From a checkpoint of a small transformer trained on Wikipedia: learned positions.
Each number is 128 + 24 x the weight over its row's rms, rounded and kept within 0 to 255. Layers, rows and columns count from 0. Numbers have three digits each. The size before them is the row's rms in percent of the matrix's.

# up: layer 6 MLP up, 768x192, rms 0.0662, rows 487-546, columns 96-143
# down: layer 6 MLP down (transposed), 768x192, rms 0.0567, rows 487-546, columns 96-143
up487 090:137119101125168128096142135128119132124131145132138131136145130147134182134129132136131141113103072138153154188164114175149098158101131149174121
down487 086:121147124148118116123113134133144143106138136106139145105121174122121101094147090104176173154124103135125172131100093118101184163109131104149136
up488 103:145129156127120105097121109156125145141096181148093089137115150170111152133114157122142130105085150110099137138075099114106119140125147155140171
down488 108:136132117127142132163077132139134126117136148102141116126134121088130111162124144139154150125135136135080141144112120135094130108076123127144126
up489 100:116152107104157130124145114153127143139146120095141148116135091164098171083184155130108157104137117136133104169149167132130112166110160137125147
down489 109:128083148151108098110133099160133085121111149152108084114174144101101091116128105137115166101121113130079151108114124125118119130179102101149162
up490 096:111132191109069141095164104146072139098156129129141139117130150144132173146157150110102130097117127134140122110111149099142112141113161124166129
down490 093:124132126110210117140075123118158130153118156128156127115125110119102086123130128171148104117182087140138104092127142135099143132134147158093137
up491 096:120142142119119126140128132135103134130132139175123122131112111178124115141173128108151127129123162123132102129111122139110142114122140137097129
down491 088:114146108114097151096145145168167120128093123139100111128120109150111103147078158124114159155094156149103171126148103139136133126073145145105053
up492 080:111118110103144126125141127189128143124145137119133100114137101164131124128149188105118133099111149146145135121118137124117108154166117139144136
down492 093:104110116136159162106112121096127167143138140103128168146115144158131142161117121136132114136123089160146126123128143175124127107148151170084135
up493 102:115112118102082107147156095140104125125127161115147135138114161127132134105156162188115130134099105149142142123118104138134178124100111149172111
down493 113:120135123093131106129164159116157111113130127135137145149135181120129147126166090127150133125093130159173159124167110147053127089181113157154150
up494 109:115095156073084105153151122134119114118116132158143114083127129095091155099133138084092137109158135137142168124118165149141142159145143142103130
down494 103:124087164142114172148094139069149145096150114112142112130109104120144145111133142128166138095162117126152085123124128155096129130122147111124143
up495 095:116122165148105077133139114117134123162079157133120165136138098137155138170128123159106162115123139150081123186118085136144158113125128152114114
down495 098:117091114107107198144123122153154131168153098160136149130118134109095087096135163149094178160141098128114168125081093096097136109168146144173134
up496 086:127125169125087128141181135149119120139107191163185098133114159119153149149143137139100149107154124129163100100126144112117130143164175145105134
down496 091:116082143079092100129103160150108158125145144094101162069161121146139152108123092129135148177133139140103121126154123131143152121125138078126164
up497 093:125115100154174153112161158140126115120138127112157110129126119173076149087162143071134137098150127151149157151138110141121109148143129151145074
down497 102:127152103095107083133088139152149127152128127102110138068141177115121094148115118176115111142120134166127120115106095118134133141124125142123162
up498 096:120132184128104104096108134133127104147071147143135124117133155124165116144157130168117138119116108143160128128106124115132148152178127143158113
down498 094:139131080130131114152186126124080127113152133122117141126155131103099132111104132126131144157130101128070138149153123059134111102086105111141158
up499 101:118127170111127126143124107128112125164086145115131110151127099137156144158157122143171146113156153144119101140135127183127112158123165127086150
down499 096:123135144120113147099134120120150104173125159133093117133096134142111126147132113146146124117039170145122110182150124133113138155137158123114139
up500 110:123120177134128135127136112149087149131102104095138133149145128135106094152124123138144143096182124125109123114107123120153180161173132155121109
down500 115:119107207117143115141141120154102137115141110086099078157125116115139132131129122120082123155130105137105088159099123157091149085106133142133126
up501 096:130154135135172101124157132150092117159130156130129158134114181106133159155117122129098133134098136134141158165081137128080116162146103129158121
down501 091:124133156138108125114088100100155179128144184134065126130135127134140117122108120136125139151102129103106137123130114157112130130178147139144135
up502 096:110083132103110108130166148143092131159144161159139148117124137109065127116141133091144116166157145125134132168147091160119118082140103129135113
down502 095:140124144115127145111144121115170096089149129133117098113155140174121131143145133121129152097133146138144118129128135093100108182159078138099139
up503 083:124144094088099128099132127134126118123115135108154095145108144119136143178142108165118139122097114116163133177100138139125128097139142116162143
down503 083:118158128142168143158077104102133112175134143135120163094121119110132104105138118136134126108115124136119143119147089140113161137115109175146092
up504 097:122138119106113093095104071144136123167148117072110116133104065118152156117157118187139160132131124139099120154073087120134116137114130130124145
down504 093:121171158161131174110143137094156131154109085148132119109130122127103165107139096122093097139130082086143116121146104188128098142098116121122143
up505 103:135127121141147156154132095143130137178110090139127149136100123096082142143136145154138160114117108127142134129091128119135117114200126176131126
down505 096:129113161118135097155136139136117143133114144137170137135112114085135113155116119114102129125111113102138147079124134135128162104104127118046122
up506 116:116143121156117144150136142148094141146159139153121138145117092153116134101149143090130131101148126152101118123099135143163112151107150119093134
down506 128:119131107108100139160095123098100118156141082175155109111120144192127111095143117141157124110096109131160108112086136157149132127110123123136149
up507 102:127133125140107087149119139138121126165142160119145193125067120095142140136130127153099129125153085160121099162131117162093121114144138120137160
down507 103:121094153084082128138107145180159146122135117124144087106137137108107166112091121130073087154152119166146127142086139142159127125095134126121139
up508 104:112113117122140101147119098140123176156121125078138157117166160130088111151117135134119139128130168139115128102137121105134116098143143127137099
down508 090:133110171126124142168131145148179153143107111134118103121145124095120110176108107107134144149151153157093137178076130129124124159128123135132108
up509 107:125131118139158096135120060150150128171100124070117168125076147138125151148133101138148138124114124144090113140142096124137124119138101185150099
down509 123:124137131103131124135141125153151182121116110128151172157097135093074147096124129094142163137099082080168121095084153109093100165139158133130145
up510 098:131116139126128139149141064144128155147132134148172150129132159114113149166133124146156132127103121136119149133128146140111130115150144094143134
down510 094:118141145124157111140135123131121144094124146118080135118083131156145133133122137182144111130119129144161150144157131143136133122111097161151129
up511 099:124140098120161133121110102121081114156067107140125140149139097133139138171184148154140147126151151136117130119145150115118113116110128155097099
down511 099:120124137125137197152137105133138150098125127096101137122119146171139105117180125062151119135093151160152093128122119090103162099127139082153133
up512 090:117155167136160120146117113137128123119124119152121123126102124147173137120187126118126110125176099115148076140162127121114142116172141165092118
down512 088:126158101157135105141156104116154140115160136112146095128087080177101120079155127114111135127122157127123127135131089111124093157091171123093099
up513 103:127130133089109076153112082133095133124116134143163106106144149131140113124125140123170126119100132137113181114116159138134124136141163148147137
down513 105:122141134134121103170120178114146120136087090124122140130137129119121152131204146149119131121107130098108125102141096162169141148135139130132126
up514 104:107104150102118127124138130152138124168143136158130100123079131123142097129088136125152133128103115145152155123117142138162081152155130128156140
down514 098:121157156171129150103085108105105118125156131103142145151092108137106130107141113087160115134125104102132095126131128118115141098088142085112124
up515 093:108132132100152121123151114134113160188159117127161169137157136126126111090164123088110151112135145136097124134114138106098154117124182120168153
down515 089:126131118119123148081145161131156105133083088101107134101125177114166113169123091162108042132083149102132149128126110169142088090111137138079128
up516 101:133134100112157118132116120126109157128165114110135083105133092106113153141134144128099133107126151118118113144147166130131116125152145177129160
down516 099:134132146125119086128141130114131100124090150144149157150144113126110145134133170135094120112111140157133154115134075154156122092104127100121118
up517 090:106102137110146171155121127158119151111111127118136137129104137071134141115154133132083155141120128152111213149092062146109119149147128129149117
down517 086:108115062144131135102102139119173128158119146137115158105104119128099106126116144153122126119123151106120120115146105134171118118142112126128087
up518 086:121124168150150119178128154148119179100069131148115126167125099096185135154082145133130159122167128141130095156069129114112123127128104168129144
down518 081:118107096072154146140130129136108128138115145110192170105111161148105123090098119131170108170118123113140187137184113093116115101123162128105129
up519 109:125106137100101161152170088158084095119080138129133160129148130150121123134154136122146161129178109165134147132110138111102094142125094109145067
down519 100:114104113119079125136143144142133136110134130095127127133133184112156106137140116150068147116158143099136144113136147092134154137110130138154121
up520 099:134142152128160131130114122125145130127114130119150121118145099103109159106151158101123140126130093136109181124124146120123121118085148152094121
down520 104:132121116094090144136126120173100069154148141124090146146118133186125106147087162142113127157140119110123089124071070117158143146126119128162160
up521 098:126141133125100144060162099144127098152159162108144095167123139145124133148122135180145141093088152143085164136115100146155097143138111110114147
down521 088:122115130123107169138087116163176073150122138107167120068157130152124108108133128123142144148100149114120161106152108155116133114101091120141090
up522 113:138129115097121117130102090155142144114100115163135120113164134116084137168140132099103129101160143172099117083117132149142127155126142173087145
down522 109:126096100178149144136156128112166103123109136109127138159135124126158119114106127182153096120079140121106112154123133064097143133117150103122133
up523 084:115119147145143088108148144150100162121120196132123166163139126127130157140104153113142139101152135130124143140102110136138150155167126125151145
down523 097:123135117098097128124116060102113160133103101124149122096149149122146102135125073108109152152104091127116129147129153118146144108075158134101138
up524 100:129119098156121130166150098150105118157159117114141157120151130106153120110161155138166132139127159128147090098123147184184092124146149175130124
down524 103:134146102177149153116137124119128134137101113152149118094095150142136128112101127126082126135156122138119114149112143086121135119104127159098147
up525 102:131191087092114107132126105140112143130163134143149122090112116137106162109127142113086136120089108135073110141150129120120170092131186085121154
down525 107:128112152129158150129116142111139119108103116133128164122131145108117098176101105098171099118117180137160119149122133127166103114105074185113152
up526 104:123097134132106116134124156143137142149107116153162122125138132072131099146107132107092125100201154123136150123144114144148115148157100176093146
down526 101:134143152146154141128165105153122103137137111089114148175135157126145128094121126101136135150106142156142110147085094087132157137110161124145145
up527 111:122153090126109098092116086149122153132151123135126140093151080120150144179114149150116151117108127158138121113054117167158108110086150157134160
down527 103:148148142161082114167105142096111108121139129140094151105111122113076162137105177143126118124139110127074113112121132140142138147148149123147068
up528 101:137126140120107091083113068155154125136139112094125097096097120122131104169165163112119141110093120145149110149110159123146107154169110147096162
down528 099:118120126136157153134142131095149122143126153125108157121107145115136118152135166128138136102093132120122119125170140168113126086121107122123124
up529 100:127140129095105126119141116124100086147148162157136093118108164167137074128143113104104134107141148126105143081104131123150150106158145146125174
down529 101:117152099139121148119188137127118117118087124162090169111151142136132132141146150092112130110158171135130156145147130098107139145085178131108102
up530 104:137131089135143128168140084127101132190136116104141142127124149104158102128135133106116124118141095129122102138155147114106112119141116164125177
down530 115:135124116130137172125101146113165114138164128092080107139131107133161150137098136158075137080160134148132143132118135149151137129098110172146109
up531 089:120164131104088108121098121124131129160090129101163143158140139071135129131118102144105135112156150149099129103142100116169128098093188160135131
down531 095:115114127121133129120124103116083130126088138127097180091127131129090120121138118136153124080099099138124105101131130178090129117186145132130141
up532 106:129141150111087094134115152136119165111104158178146123140130145120122146116162124131106151104109118131130147123108102180150088131118176111118093
down532 122:130122139179163160108121136165158150147142123150126106164149072119096154137126116117116161163134134094088085137077122105144132079139155124142141
up533 103:086102137114115119119139093149151104159122160115116148111182099133087113150140151101138166098133173149094140117119153120159148108124177174118119
down533 076:129158084093133155137118112098127112187145110119154138115172122171096137131144115120127135151155073091081134116112116099127126106148182113131127
up534 110:123169115146146119147175121137081137157153080137139133093098112152154108159178166135121140132152139135132113118107166128093143176159112199104118
down534 129:134143114153131105173141127104136147120104164167143196107142126105131093152151137119132128117122119179100108156151087143154124131096141118152129
up535 102:117118143132138123131114081151108110093098157142156102115131095135125168176146144170106165110083120151086170129108090105117140175135172139141144
down535 100:140157101167127147097115103142156180118112111180093095128157136085122153163130106123119127125076115114169123137110100105171178146159161138092139
up536 097:125128130156106099138145091119115147127142162154139141109163095112123122117169131090137133093124163124138130159110129169139096142056130125160124
down536 094:128153137155153167121090138119098129102124080100143145162119131168132140119147082156118097148121134138119153143097122125075148159142120128079126
up537 087:000127113123141142131130120123138144139150143111140137131147144148106116145144126124139140144122121118128147144132157134143104135134152134135140
down537 053:205163137123134148108117147158110120122116130174115108160090106107125120126119145136117168117155137161128136122106121129099143139153100120144127
up538 097:138117176092159095124138113134100090168035150090131154131101114132181140172192136156136120153127156127107119160124110111156086124109138146159159
down538 094:134159128133137140152143139111174226112135109152141146109124168143125156130131116123099166143141138139139165092162104090162130115143127144109122
up539 102:127150131088160074163123124130131131122106148130145178115142125093147137098168127130111136119082153147049113140110098122128152157106140139140119
down539 097:134145111158105135151195130108114156143118135147150110109101115103108106154098200148132080153123143111104118118117173112172113127137146116143086
up540 102:117100131109153096119150124138092124093119151118106149128156083140145156122166118088154124143139160141089145158151100135123159131180113177095132
down540 096:147130145149147105138120124139141173127180155131156129098109120100118107140118140132109163123077113137120120172082118138130132135123135089120175
up541 099:136140132111127106084129134142125109151104112158152111154113172115142119141143110143182114117153117114113129131097140131160115150137128131154101
down541 106:113141117165149148131125114129152116138169151148109104118092133114102107097143124104103137108122163145140121110140084078095135057125158107135151
up542 109:138140111080133109092126058135169139098155153129104112154143119138099139112126167085122151097150107154120096124087141171138101158145160196110174
down542 104:129117130162146113132088121132112210103147099109116153144105119114140124135080129135157128124183094098171132124106127141116135091069153154150175
up543 100:123147130100055148119093098156147102111138188110123117116145162146122176159161134151112150084127099146121153146078096144152126116135148182157139
down543 098:132114091093147104099089090150100118133088126135148126145139077133097084143161125140134138164126139106143153125131180098132123129132156102124122
up544 097:127133180154129043153145125134112137125128165118140105119102098138169153174134147176118142120098203141124131126096117089095105112120142140126175
down544 100:132156068097155168147140157123132110135081145127125120139141167123109129105151130124139125173116122114117100126161126169126151131138110125180083
up545 093:137161113149142140078159116146103121175121163123111146147143133076159120154127139172090140110120173146108153098123167134107112157176136176100159
down545 094:133168169147102105175162097094116109138118132100143115150113121146135145135125114102146131114136099120118147182155100118118181144111099065181143
up546 100:102159142142145120129114136138141153138084153137127125133096169110161126180120169169157148151140107139135140140144115149141091183083152166140170
down546 100:131148095090082104128151109099163115171103162176125111119136102130076122152115135130141098145133131069134138110137151099153131156121172120139096